config.toml
num_hidden_layers = 8
num_key_value_heads = 2
intermediate_size = 2048
vocab_size = 2048
hidden_act = "gelu"
norm_place = "pre"
bias = "none"
init_std_qkv = 0.0312
init_std_o = 0.0312
optimizer = "ademamix"
learning_rate = 0.000345
lr_head = 0.0118
decay_fraction = 0.786
Each number is 200 + 40 x the weight over the matrix's rms, rounded and kept within 0 to 999. Layers, rows and columns count from 0.

# k: layer 5 attention key, 256x256, rms 0.038, rows 24-76, columns 192-255
# q: layer 5 attention query, 256x256, rms 0.0407, rows 25-76, columns 192-255
k24,174,211,227,292,247,216,150,152,195,206,142,188,204,154,166,182,201,155,222,144,191,212,191,302,244,208,250,245,233,193,202,218,224,147,240,266,190,222,194,132,154,202,160,252,161,211,190,182,184,191,253,237,264,178,213,190,170,184,168,190,198,212,167,262
q25,204,185,167,143,171,237,196,169,111,258,198,152,283,189,192,217,231,225,262,221,158,164,195,116,167,195,225,123,193,200,208,171,214,168,221,259,209,180,213,198,199,202,235,197,183,157,229,184,252,213,253,145,224,202,240,202,103,251,229,230,158,200,360,230
k25,208,65,184,49,241,206,149,260,165,191,192,190,217,175,198,217,302,217,207,214,270,151,175,221,220,161,159,189,105,214,235,212,233,169,197,168,190,168,214,205,270,192,177,261,207,174,130,196,192,201,184,169,192,185,156,213,223,127,222,269,222,220,232,232
q26,219,247,238,200,227,211,147,206,198,213,75,202,160,230,222,190,198,190,262,237,189,171,278,240,168,271,115,132,157,252,146,177,196,248,215,219,152,131,197,236,253,176,221,195,176,188,239,273,139,246,206,137,158,195,181,209,213,226,335,269,219,209,175,202
k26,193,196,194,199,233,182,187,205,289,256,152,231,198,174,217,217,220,214,219,235,212,182,169,185,166,227,149,191,155,209,145,121,255,269,154,270,194,203,156,214,199,216,199,244,192,62,200,195,105,242,269,203,234,232,120,150,200,205,208,209,206,216,163,176
q27,208,170,119,135,155,192,207,165,237,202,154,189,120,214,246,162,232,263,223,175,153,213,134,180,210,216,208,196,185,207,284,220,133,203,179,178,235,195,204,164,194,178,290,197,209,217,165,78,232,224,136,212,273,203,132,162,226,235,176,112,183,137,316,202
k27,223,268,195,220,192,89,150,135,263,177,207,146,172,181,236,160,207,257,177,218,169,224,132,171,263,244,211,155,163,182,201,201,150,151,189,194,213,184,193,197,204,216,228,159,245,288,178,195,250,210,259,204,184,223,196,217,152,214,245,151,213,145,252,132
q28,146,331,311,204,173,160,200,192,221,185,182,223,133,141,215,190,214,169,162,177,229,180,223,246,271,173,174,230,151,200,82,233,221,218,229,259,141,198,223,245,218,207,167,189,250,157,171,241,167,95,123,179,189,230,225,186,149,160,218,210,243,271,195,206
k28,206,240,264,237,156,227,153,156,192,176,123,243,130,72,237,225,133,154,106,182,235,190,202,262,150,192,163,235,256,206,142,196,202,214,208,280,98,184,288,195,321,190,268,148,212,165,175,192,147,153,193,161,212,141,243,218,165,240,191,142,224,202,232,280
q29,174,213,178,276,204,178,154,220,148,221,285,275,168,152,164,132,186,178,207,220,226,219,268,133,196,227,250,139,199,215,198,162,156,188,212,351,170,261,223,196,189,180,120,223,265,153,204,158,156,229,191,154,267,105,139,181,184,142,204,207,157,329,117,135
k29,228,184,168,164,239,213,199,210,164,193,224,261,207,200,172,173,213,185,209,163,233,202,233,225,174,143,219,130,214,226,227,149,139,198,217,260,168,172,244,207,210,157,202,196,322,175,178,167,127,151,180,209,190,212,158,133,269,170,214,170,192,193,193,179
q30,222,254,201,203,263,199,172,163,178,177,224,170,255,181,177,202,120,217,179,226,139,161,273,197,124,179,208,225,173,255,201,196,169,211,210,191,241,290,171,193,201,220,182,196,241,215,225,200,176,179,193,138,237,119,100,215,209,187,184,172,188,217,179,162
k30,194,201,137,164,238,207,191,185,243,197,211,244,229,233,155,223,280,163,221,214,213,240,235,215,207,187,207,228,195,207,213,220,185,207,184,171,212,216,197,186,260,183,208,209,117,202,150,193,190,174,183,197,188,202,131,229,168,169,195,246,224,251,109,195
q31,197,259,206,250,208,89,256,216,189,221,251,253,203,295,133,158,233,244,124,217,152,196,255,132,234,225,183,237,209,160,157,240,210,193,191,170,213,225,196,191,209,219,172,105,148,202,168,148,286,223,202,221,172,209,216,165,216,173,161,130,227,157,188,338
k31,259,191,213,246,157,220,284,232,206,162,209,202,240,200,183,200,165,246,183,217,150,220,153,198,227,244,210,196,199,233,177,235,153,208,155,93,227,226,229,242,215,200,183,167,220,194,213,210,208,181,186,125,174,219,184,168,150,192,236,144,202,223,215,228
q32,217,213,239,188,227,217,153,208,209,174,238,198,196,190,197,153,224,194,159,212,211,149,182,218,176,191,206,155,169,197,196,247,213,212,256,165,211,230,185,194,252,213,272,229,200,225,161,201,203,229,210,214,219,175,256,205,274,155,156,207,211,219,208,201
k32,241,181,148,244,187,222,195,250,210,252,185,287,207,202,232,237,167,200,107,195,191,188,187,215,152,154,219,155,152,254,182,262,195,254,159,191,187,177,127,197,204,175,263,209,241,252,202,190,240,214,199,198,201,144,173,236,249,202,237,203,142,204,167,272
q33,183,146,189,249,230,153,222,197,161,184,226,220,202,228,206,194,204,179,252,198,174,198,151,146,181,143,212,292,289,191,263,130,225,129,162,194,217,207,214,227,186,199,207,189,191,215,190,221,38,200,196,202,177,195,204,159,205,174,218,195,206,170,122,243
k33,230,227,232,195,129,143,266,140,203,165,195,214,151,241,221,171,152,181,211,159,134,138,179,170,198,204,233,229,245,198,209,172,284,197,289,228,222,223,248,156,167,198,222,160,228,172,196,151,110,248,200,156,193,154,176,218,149,252,194,240,186,136,122,172
q34,182,214,154,194,183,209,195,170,202,196,201,222,214,159,214,200,149,187,231,166,252,246,169,151,250,207,244,237,227,152,172,246,276,191,255,248,220,205,225,298,160,185,221,219,213,118,192,196,227,111,271,201,170,196,219,199,194,195,209,202,172,173,149,221
k34,214,191,225,255,153,215,203,191,90,195,240,159,162,211,177,159,206,212,206,230,199,219,231,185,162,52,189,213,199,220,203,218,240,178,279,172,178,209,299,297,186,202,230,189,204,124,200,188,193,112,208,216,225,230,203,218,225,204,209,177,232,198,205,182
q35,228,214,175,278,244,167,166,322,292,195,249,180,201,249,177,158,179,266,208,108,193,218,106,177,183,155,140,227,227,216,146,212,142,171,194,178,200,206,173,229,206,211,295,273,232,178,236,159,157,371,192,188,176,157,250,214,216,199,232,227,225,247,219,239
k35,231,245,193,231,93,139,267,259,261,201,160,129,227,155,303,186,141,274,78,141,216,208,128,186,143,210,252,142,233,279,179,192,181,313,102,203,243,117,182,229,191,234,251,242,217,192,208,209,185,244,80,189,183,152,241,228,263,220,290,104,166,139,173,221
q36,178,222,200,231,232,185,275,244,211,188,166,161,252,222,158,218,161,238,235,296,171,156,154,193,225,213,200,281,237,186,171,249,203,207,234,189,225,239,194,181,171,206,173,184,275,266,256,231,194,199,213,214,160,205,189,192,183,197,239,127,266,144,202,229
k36,159,224,176,243,176,184,264,177,198,207,182,190,307,208,237,220,213,257,238,217,159,205,100,163,155,237,238,206,213,178,161,200,261,218,239,149,267,186,220,177,212,167,209,148,195,210,182,215,218,273,227,191,232,297,149,193,135,181,196,175,214,217,198,147
q37,228,155,213,160,170,221,225,242,192,183,166,160,204,189,221,158,186,177,192,170,248,244,173,197,111,219,169,167,195,184,171,139,143,116,275,238,150,203,224,215,263,202,156,220,201,141,188,206,134,289,192,204,221,203,262,203,196,243,215,255,177,158,183,133
k37,220,178,198,229,144,133,185,248,146,229,199,219,198,126,214,159,216,223,232,159,200,244,199,243,168,145,173,155,169,175,201,233,201,222,228,236,140,189,129,225,239,179,150,249,212,152,140,218,205,157,197,172,238,147,176,130,226,234,195,214,141,95,229,246
q38,257,167,151,220,165,144,169,135,230,219,204,171,154,220,196,255,226,205,214,212,231,250,115,184,201,176,273,145,206,228,242,177,210,212,230,174,215,146,207,181,171,162,187,189,168,210,181,197,225,193,181,179,261,212,224,134,181,264,199,189,192,213,211,285
k38,231,224,194,203,223,242,151,186,165,247,188,231,128,166,158,123,228,172,325,300,229,108,160,237,173,199,238,194,177,245,205,187,236,183,239,189,217,196,235,242,201,180,247,213,219,213,182,250,237,212,211,163,207,197,183,241,223,252,208,154,243,225,246,209
q39,185,218,153,168,189,180,233,190,252,202,229,162,180,177,196,198,127,141,288,179,109,145,209,236,174,169,213,193,220,204,227,221,293,208,150,131,218,282,175,186,194,212,219,190,226,172,178,226,220,212,191,241,104,126,192,147,202,161,175,139,168,195,198,190
k39,205,213,206,291,166,207,262,181,242,217,234,189,112,234,197,245,180,219,186,185,188,184,209,149,187,181,194,270,208,208,198,214,212,181,124,119,238,234,213,133,213,233,246,167,187,243,199,194,253,185,191,186,179,160,196,268,230,180,215,214,164,152,180,224
q40,159,224,176,204,221,156,191,204,235,215,206,229,227,256,169,208,156,279,184,178,226,205,145,174,226,143,199,219,193,227,269,194,204,230,278,223,210,148,135,185,178,201,253,273,188,98,178,258,181,271,272,197,224,177,179,225,224,175,210,241,258,234,197,208
k40,219,247,237,207,95,153,199,223,190,150,240,125,308,264,211,202,127,211,97,189,192,191,144,188,185,180,262,232,266,310,190,202,185,199,246,281,191,118,209,174,187,181,225,188,188,167,213,254,142,201,160,194,210,138,232,191,187,132,207,230,156,229,222,181
q41,140,215,220,216,230,144,214,236,223,168,229,127,155,211,188,104,294,132,270,123,228,225,195,252,235,196,184,206,183,148,225,189,153,236,196,203,286,206,220,118,198,167,213,264,251,205,261,235,206,184,84,239,120,224,193,210,166,209,148,117,203,140,181,225
k41,106,244,243,230,186,148,161,204,161,233,255,191,189,195,234,214,247,175,260,156,145,191,146,190,193,168,193,195,200,184,233,211,126,230,174,191,218,168,196,187,251,134,199,214,242,196,255,182,254,183,154,247,140,224,223,270,168,197,233,133,254,218,270,266
q42,240,209,158,195,192,178,216,199,157,247,156,211,273,197,281,208,230,174,193,204,216,203,214,108,213,180,203,156,171,108,219,214,202,207,157,235,216,190,174,222,150,187,203,196,188,219,213,187,293,208,215,163,160,275,211,210,170,238,151,212,207,166,297,224
k42,206,167,158,166,266,159,163,221,175,111,184,189,229,189,247,262,220,239,174,197,240,164,222,159,209,218,171,229,110,145,218,204,219,210,148,189,177,277,233,192,177,249,98,211,235,190,212,165,171,200,208,241,173,260,258,195,196,175,255,209,235,176,212,177
q43,197,206,214,159,165,163,237,143,146,137,245,175,199,169,200,272,208,183,214,209,135,237,214,195,210,222,194,194,182,156,148,158,215,114,206,158,212,187,192,203,198,191,200,157,232,232,217,192,119,109,193,178,203,135,173,175,209,189,262,218,175,276,177,189
k43,197,192,160,138,197,235,204,183,211,243,204,238,189,229,210,179,285,168,286,183,221,239,277,185,217,143,204,154,212,152,222,213,223,246,217,170,209,204,184,220,247,219,263,136,185,170,167,175,198,239,208,193,225,258,139,142,211,152,199,188,188,255,203,164
q44,149,215,163,224,243,175,126,216,176,193,185,241,269,228,167,241,227,246,197,205,279,192,281,127,268,142,212,190,147,171,181,205,229,201,280,206,283,257,188,210,227,182,236,270,235,232,237,233,248,167,132,175,149,184,147,218,188,214,284,136,177,197,192,260
k44,158,242,207,187,189,157,242,215,184,151,190,223,195,295,272,227,250,206,164,170,265,194,157,202,213,79,238,148,82,161,252,193,175,217,181,216,317,266,208,266,173,177,239,215,169,150,221,176,132,166,179,232,144,266,259,181,133,171,280,144,260,269,234,179
q45,176,242,232,183,185,98,148,209,180,257,250,186,209,199,118,233,126,258,169,221,193,218,186,235,136,262,129,237,234,133,137,222,172,201,109,180,221,142,131,163,306,202,131,222,235,162,132,168,138,196,186,251,122,94,143,199,198,232,176,219,181,253,254,117
k45,190,243,229,219,245,202,201,227,203,169,199,166,211,217,190,206,160,236,233,230,241,202,261,256,96,221,165,279,243,246,196,212,139,226,96,179,231,190,53,200,257,193,204,136,207,259,165,144,108,168,174,181,96,176,163,207,170,245,236,271,160,191,251,208
q46,201,163,177,124,200,198,230,234,151,198,168,140,220,241,194,194,268,303,232,220,187,152,111,175,183,202,195,171,163,160,214,178,203,213,270,225,243,173,200,200,227,216,239,271,207,239,221,204,181,228,204,173,144,209,226,259,168,198,216,206,182,177,256,231
k46,143,146,154,144,214,160,122,262,164,208,196,203,272,255,245,201,241,247,227,192,230,207,87,229,242,259,182,167,87,167,217,98,269,231,192,247,238,160,213,219,233,208,162,251,187,155,159,244,241,243,210,222,212,239,151,254,207,62,218,193,126,235,203,165
q47,164,187,180,181,226,212,277,211,198,223,183,186,160,216,115,217,215,179,187,198,163,239,179,205,160,171,226,189,288,188,189,192,155,148,224,197,172,229,216,239,234,210,185,143,273,222,252,196,152,224,173,220,210,151,154,203,191,199,154,185,208,197,202,165
k47,183,208,134,225,189,195,257,211,185,258,228,243,196,185,213,202,197,224,232,212,202,284,154,174,186,239,199,207,223,158,213,230,196,257,204,153,237,195,184,189,206,167,174,186,190,179,247,194,288,215,164,176,171,243,145,160,182,158,237,179,99,128,214,186
q48,196,241,224,131,153,155,248,164,184,150,228,211,213,227,205,236,209,225,152,225,231,201,261,180,216,199,194,219,269,232,185,186,255,128,153,165,117,220,203,158,173,214,200,85,222,166,245,163,228,188,225,153,279,237,181,128,175,126,158,193,185,188,182,178
k48,225,234,160,179,151,261,198,202,259,225,166,255,198,204,196,205,223,182,170,268,210,233,278,205,284,154,207,239,205,210,224,243,205,184,230,186,199,242,206,207,202,178,226,211,224,268,121,164,250,188,207,150,200,208,275,219,204,162,169,299,171,146,162,146
q49,185,181,227,132,166,263,260,194,212,175,260,227,221,112,235,109,146,162,284,196,178,178,226,189,97,176,200,209,178,162,208,112,220,185,144,299,155,227,169,272,177,207,165,227,193,154,197,222,226,186,223,173,168,200,182,220,203,104,232,155,227,229,163,264
k49,230,211,250,185,115,228,220,226,165,176,243,240,223,190,165,211,203,235,145,78,292,156,196,211,212,171,166,155,140,236,250,129,259,160,237,275,165,144,214,165,205,226,187,168,229,160,166,171,232,201,147,198,196,151,159,194,225,177,171,211,183,201,211,278
q50,218,187,244,171,217,150,158,227,272,201,177,188,224,123,226,180,117,115,275,219,242,114,232,274,200,197,223,181,132,230,203,202,150,159,148,212,154,178,233,175,133,176,86,216,243,228,223,240,146,251,109,128,154,189,123,189,230,189,152,245,259,312,160,242
k50,148,236,201,203,202,234,203,168,302,178,180,236,135,123,185,151,183,261,183,224,239,156,188,242,173,260,231,259,245,166,182,187,199,213,145,205,148,204,215,174,174,158,163,198,234,174,220,171,260,252,243,272,218,196,138,202,266,217,153,122,267,166,216,166
q51,226,175,182,192,161,202,167,180,308,226,272,161,183,220,143,222,104,222,241,221,113,184,157,184,188,185,189,249,176,116,195,161,261,192,164,145,234,273,263,279,186,113,278,218,228,168,159,198,180,120,225,153,198,181,230,126,168,179,185,154,252,214,226,216
k51,207,215,258,221,101,193,178,182,191,241,169,217,211,248,149,114,149,219,282,158,161,208,145,203,220,187,228,186,219,216,199,187,261,202,150,178,166,212,190,243,237,153,246,121,188,177,118,285,267,174,198,203,228,125,203,273,288,207,204,193,220,210,253,171
q52,170,184,176,222,235,240,267,179,213,198,230,143,208,237,149,249,223,188,262,248,210,286,195,240,227,165,194,291,229,137,176,172,171,163,133,119,189,165,270,205,192,188,152,160,262,227,222,183,99,108,183,193,160,241,152,179,187,192,204,195,189,240,117,198
k52,222,216,172,180,172,251,204,139,202,222,181,268,174,236,196,172,267,146,298,191,213,239,224,218,175,165,199,197,259,88,181,209,202,243,235,213,224,179,200,185,154,170,219,165,183,203,188,182,226,211,241,222,118,304,231,184,173,208,197,247,207,143,223,202
q53,203,149,199,272,268,149,252,168,170,148,276,211,231,198,233,248,117,142,205,142,201,203,275,176,212,211,153,179,209,279,242,202,193,185,176,190,236,248,212,208,166,208,227,187,262,228,356,228,226,237,207,207,161,225,221,209,203,257,171,249,253,166,154,211
k53,178,221,146,235,214,181,227,223,194,193,195,234,226,271,195,259,203,186,180,158,144,184,278,114,163,148,225,228,206,196,198,232,217,237,150,160,280,297,193,174,129,258,164,226,177,170,273,244,203,221,201,155,269,207,237,230,242,179,171,135,251,202,106,217
q54,243,193,201,118,239,160,185,220,159,178,201,108,160,243,237,202,215,280,195,194,175,161,169,155,189,181,201,223,172,147,231,262,175,258,214,192,253,101,241,128,254,223,233,256,281,157,187,166,201,226,121,238,195,184,213,142,238,204,83,259,154,98,218,238
k54,173,246,223,234,175,82,211,208,220,289,160,145,209,215,187,261,130,188,209,169,167,202,181,144,161,224,242,168,161,202,145,274,76,244,218,238,188,103,196,179,190,188,217,223,202,221,187,109,262,236,240,255,78,268,231,256,205,208,197,270,145,88,240,128
q55,148,231,186,200,190,245,252,211,236,169,275,223,280,220,175,165,205,188,206,164,222,217,188,206,250,176,197,250,236,230,199,173,290,190,276,251,145,141,253,225,95,182,209,158,231,130,290,243,194,203,183,148,202,166,208,217,130,198,215,236,247,169,162,168
k55,191,171,204,198,203,227,236,275,172,200,249,212,303,232,171,161,237,212,92,244,235,129,173,223,270,155,166,204,186,219,180,182,266,202,241,200,181,215,305,233,120,262,186,189,153,189,207,202,231,203,151,136,276,214,229,202,180,160,231,176,181,224,201,141
q56,170,193,248,192,247,222,162,213,193,254,157,262,156,258,224,184,198,185,183,226,198,193,238,256,138,293,170,254,240,195,171,188,188,195,234,201,183,227,200,197,352,299,275,114,219,155,222,183,190,244,58,147,160,154,202,223,187,164,180,188,249,244,149,162
k56,171,265,242,216,221,264,100,224,264,275,139,271,241,226,222,177,169,217,145,243,201,195,208,184,222,256,177,193,208,187,188,156,171,228,174,198,172,174,194,197,238,242,211,175,196,192,204,162,216,207,170,144,132,221,183,265,159,186,181,231,189,193,180,210
q57,213,167,242,172,133,239,151,215,217,249,225,194,286,159,237,215,167,211,195,241,195,201,214,203,179,204,209,181,272,196,235,187,276,179,118,233,225,199,163,164,168,227,192,182,149,220,192,194,232,212,258,153,219,245,208,193,187,133,232,151,194,186,222,200
k57,202,191,253,161,166,255,148,246,175,226,226,204,198,242,191,196,163,257,203,227,181,173,215,174,255,204,158,220,224,119,230,161,244,178,257,272,189,265,234,112,234,182,186,202,195,238,151,199,126,221,184,171,231,230,231,211,250,177,207,223,261,194,212,214
q58,192,180,216,334,221,246,110,185,175,206,260,267,213,224,158,175,213,195,191,193,215,204,138,183,128,239,261,192,234,224,193,183,230,218,210,321,188,225,211,172,271,200,159,211,253,232,173,206,162,150,220,201,224,263,258,218,114,176,198,151,215,308,177,160
k58,196,228,173,183,222,251,211,262,102,219,127,289,183,186,150,209,157,70,179,119,202,146,178,237,172,184,190,210,178,125,228,180,244,232,198,255,190,194,159,136,233,199,158,234,277,220,217,200,143,233,189,209,194,191,231,216,181,192,217,177,174,238,178,249
q59,246,147,161,284,196,225,174,239,179,197,162,216,207,160,185,231,235,131,161,256,233,220,235,156,186,177,201,159,170,172,243,206,235,164,206,240,68,276,186,189,219,189,123,151,221,268,112,226,160,128,211,195,271,194,246,263,217,192,210,181,139,257,94,92
k59,210,85,213,243,267,238,185,192,191,210,135,231,167,171,153,129,228,144,233,224,203,226,308,199,227,214,273,183,249,171,238,188,259,153,216,75,169,190,130,159,208,165,102,220,266,244,262,299,71,186,240,168,305,181,266,159,215,218,131,187,240,219,166,114
q60,206,172,212,222,235,231,165,193,215,253,192,223,178,176,199,154,184,194,117,186,146,253,230,230,170,216,237,177,111,212,207,151,114,155,168,275,186,240,239,235,212,242,209,251,144,271,167,131,174,267,200,169,247,255,199,162,157,220,158,180,204,206,243,181
k60,166,130,198,191,263,196,195,219,201,155,218,231,283,160,206,194,195,212,146,163,107,217,163,223,148,224,167,183,186,184,172,156,177,203,160,261,220,206,244,179,224,196,103,224,181,224,189,175,145,184,190,188,240,138,166,198,154,180,252,135,217,160,203,242
q61,293,210,221,223,294,205,205,213,126,257,323,188,196,233,182,183,81,171,221,245,235,224,242,206,159,209,269,160,202,248,124,105,255,135,96,206,244,167,242,290,191,211,212,308,232,231,163,124,192,209,185,183,209,299,236,196,68,217,155,242,235,239,216,214
k61,151,151,183,204,217,249,232,223,176,209,202,242,274,213,196,220,145,169,176,185,199,248,216,289,62,135,162,141,201,182,82,146,199,247,120,231,241,211,207,207,185,202,158,306,262,200,205,219,186,239,185,163,210,237,219,268,264,189,214,182,227,187,216,214
q62,181,196,222,218,288,255,151,189,206,168,53,194,174,223,240,223,202,194,179,121,193,104,201,181,271,226,236,250,145,296,197,202,206,218,205,231,183,212,136,158,173,141,133,189,259,181,232,160,238,133,197,146,244,126,162,233,158,247,159,86,267,222,195,183
k62,204,256,196,211,227,136,199,129,223,147,62,121,211,249,214,203,193,141,197,115,199,141,210,176,250,294,266,302,168,219,231,273,189,160,226,227,136,211,196,57,163,220,231,179,253,206,163,114,195,203,259,222,219,212,196,215,57,268,145,168,236,277,184,190
q63,248,195,214,218,202,189,185,173,260,172,169,216,192,282,155,240,176,242,200,205,205,202,152,234,180,244,185,234,209,211,195,246,127,173,210,193,209,163,168,189,172,220,215,153,131,199,217,178,213,205,201,197,206,120,201,183,197,227,165,252,236,166,240,231
k63,217,216,250,187,231,175,167,189,223,193,172,123,264,172,161,163,180,266,220,223,152,157,225,205,170,254,143,253,232,235,184,233,209,206,173,170,198,217,182,207,205,209,212,133,130,242,236,221,220,217,220,173,165,140,205,254,165,232,224,183,229,242,254,202
q64,202,185,196,201,209,274,167,232,176,248,168,236,243,216,236,203,192,191,237,206,135,177,178,207,193,189,251,227,151,190,226,168,229,201,125,271,204,174,172,211,158,190,186,203,166,220,226,203,239,192,246,179,200,260,229,203,233,213,249,197,216,222,244,235
k64,210,189,224,149,247,190,158,234,208,132,159,213,239,202,215,232,206,151,136,168,230,182,153,216,170,205,190,178,184,161,180,145,233,221,183,212,233,128,211,130,171,249,181,183,282,192,164,195,106,245,252,218,238,190,185,208,191,225,221,164,198,248,204,193
q65,140,255,152,215,263,193,187,165,149,193,246,277,201,205,212,183,212,158,173,231,158,257,290,230,175,159,256,225,125,189,197,204,162,196,206,190,254,217,239,230,174,200,151,186,219,251,153,192,210,178,276,200,213,167,143,170,191,196,257,114,149,241,162,189
k65,157,135,242,212,231,206,227,173,228,137,250,246,260,239,209,212,275,106,196,185,131,195,227,277,113,121,215,201,159,168,195,145,113,139,234,203,226,193,185,225,196,192,185,105,231,184,241,192,124,154,203,158,202,142,157,130,212,205,290,158,242,232,179,156
q66,182,288,228,133,210,125,263,177,153,166,156,180,196,210,342,198,218,247,183,147,131,260,227,242,194,209,153,183,176,183,212,165,159,230,236,241,246,211,210,157,184,197,126,101,177,208,181,175,246,250,140,153,155,217,185,229,129,169,148,235,154,193,203,139
k66,207,190,208,182,285,208,179,223,211,224,273,230,240,232,217,196,212,280,191,247,198,229,261,176,245,174,114,210,229,183,152,215,158,213,245,193,144,228,206,229,293,210,103,183,206,199,199,160,183,179,147,180,204,297,185,172,132,192,181,262,227,175,224,133
q67,179,187,189,155,76,235,248,180,169,236,159,185,251,197,293,163,210,255,246,200,197,239,219,248,231,184,195,194,185,179,296,229,257,262,177,166,239,190,178,155,168,242,237,151,143,183,163,169,248,195,185,233,145,197,204,197,247,173,158,184,165,176,278,184
k67,204,142,241,158,127,171,205,157,190,197,198,148,165,205,260,196,201,246,144,210,225,224,239,190,243,218,133,236,168,174,203,254,211,178,197,243,159,182,205,185,208,216,144,205,228,213,190,131,238,166,175,264,172,250,243,227,203,171,183,202,250,165,246,189
q68,280,49,184,138,113,215,152,160,215,219,106,170,174,324,131,244,211,264,274,206,174,169,190,191,194,237,212,202,282,267,302,170,274,174,259,179,197,151,129,39,130,159,160,187,204,225,179,202,211,208,166,200,198,216,258,237,224,225,184,197,160,215,218,228
k68,295,194,277,68,216,268,178,244,192,212,137,155,140,225,195,167,104,231,272,239,278,159,181,82,265,162,179,239,178,227,232,291,261,250,199,238,185,212,158,163,258,125,168,221,234,245,200,190,264,251,196,160,210,279,219,207,209,265,157,195,204,237,205,190
q69,264,181,170,249,195,244,218,200,179,228,156,219,195,229,251,310,212,202,192,171,241,186,189,210,231,222,217,226,202,258,213,198,242,246,180,206,118,184,171,247,195,210,152,202,256,209,239,186,283,244,221,110,262,192,209,151,200,210,226,183,198,245,136,175
k69,237,212,219,257,175,232,162,207,195,186,96,194,195,175,241,213,248,202,168,268,252,204,243,206,165,191,221,173,230,224,175,226,258,183,179,164,176,131,193,219,176,200,157,220,226,207,245,208,167,162,202,179,234,208,266,223,200,220,170,141,195,264,210,184
q70,176,164,171,169,162,200,183,246,156,191,255,208,200,246,127,193,223,193,233,223,155,98,242,173,167,256,186,166,148,314,172,146,251,219,145,78,247,211,227,148,234,251,348,221,152,117,205,205,209,284,167,172,254,87,219,223,168,236,217,230,154,166,248,232
k70,157,226,169,187,194,177,224,243,226,250,152,198,218,218,185,162,304,187,214,142,166,144,189,192,223,297,158,174,109,299,163,155,200,127,122,207,256,183,124,204,215,200,280,258,218,216,89,215,189,279,182,147,168,129,116,299,178,208,188,190,172,196,147,227
q71,189,208,160,131,153,272,175,142,146,150,199,177,202,175,309,152,165,189,171,162,230,151,269,231,199,162,217,128,116,192,206,192,236,249,230,190,228,113,207,158,262,181,218,199,130,164,180,206,216,168,290,208,250,212,244,174,201,220,186,157,187,162,82,206
k71,233,126,227,131,149,159,118,172,177,216,249,210,191,234,227,214,213,232,198,152,155,206,280,240,237,134,174,204,156,248,229,175,155,165,228,238,184,149,214,137,194,203,217,185,174,119,197,143,210,201,303,185,105,172,287,169,150,203,168,223,215,152,150,148
q72,248,146,189,232,208,173,177,195,236,228,191,221,218,160,168,257,232,205,189,205,263,240,227,242,188,162,231,170,243,231,202,202,227,174,226,230,98,244,238,264,184,190,96,141,235,264,191,266,225,225,191,165,275,242,166,171,184,182,163,217,231,205,179,191
k72,208,167,177,181,210,253,185,205,212,191,235,259,176,176,153,101,170,176,224,286,176,194,216,202,174,192,186,209,214,186,174,195,217,223,267,143,183,228,239,234,238,214,72,216,220,258,223,213,209,188,183,207,282,197,190,181,192,204,180,150,198,202,227,179
q73,219,217,249,176,186,203,246,233,263,180,134,191,159,205,182,202,221,185,162,228,192,60,232,156,215,212,215,190,179,232,194,254,206,202,276,228,163,199,232,221,187,161,214,217,250,206,173,223,246,128,177,196,146,224,251,218,153,241,169,196,280,152,171,255
k73,220,200,223,183,231,198,226,254,174,199,199,163,218,186,172,172,147,168,199,177,164,112,144,122,238,241,294,243,187,280,244,197,241,160,246,190,196,230,215,162,201,171,229,184,199,200,150,159,188,174,296,200,187,203,239,253,172,246,159,132,206,213,205,199
q74,192,214,224,273,216,156,195,164,165,193,192,152,212,132,252,208,181,227,198,179,224,234,235,123,159,217,163,253,228,320,203,145,100,207,228,250,204,237,140,135,187,214,214,311,181,198,271,235,172,235,256,196,131,212,151,300,227,206,211,212,236,200,266,249
k74,193,242,155,188,243,154,215,200,230,181,253,177,270,189,261,261,176,257,182,180,181,211,203,229,220,210,192,222,205,295,296,216,192,195,236,216,226,217,204,80,205,143,196,219,116,197,212,175,166,223,132,239,231,311,186,198,165,187,226,201,225,225,245,216
q75,213,205,184,226,157,168,231,209,196,189,161,227,270,201,245,258,301,254,125,182,168,217,200,165,247,190,180,226,195,122,154,209,218,212,245,192,187,277,193,277,220,196,196,156,171,261,192,198,233,245,298,183,257,257,269,222,176,142,205,219,192,196,225,215
k75,251,189,160,216,154,219,185,274,178,166,184,210,220,135,232,169,206,212,139,265,182,222,231,192,217,198,195,186,155,173,143,236,254,213,256,121,221,251,271,242,288,199,152,171,222,162,147,226,188,203,165,184,293,216,226,188,141,166,181,196,218,219,120,186
q76,252,159,90,239,185,166,169,213,245,267,237,140,222,222,143,274,130,263,245,256,153,219,251,208,173,159,234,197,242,235,214,279,216,198,213,190,170,212,127,142,201,221,151,160,243,147,191,222,202,229,285,179,216,123,89,161,250,95,191,181,246,305,210,160
k76,170,206,177,186,218,219,205,248,205,178,194,193,231,218,177,190,212,272,193,246,199,221,204,209,163,224,169,178,180,219,183,226,205,232,149,139,221,183,201,222,275,169,219,123,239,207,181,215,280,237,186,203,166,243,132,230,273,146,282,122,244,312,231,111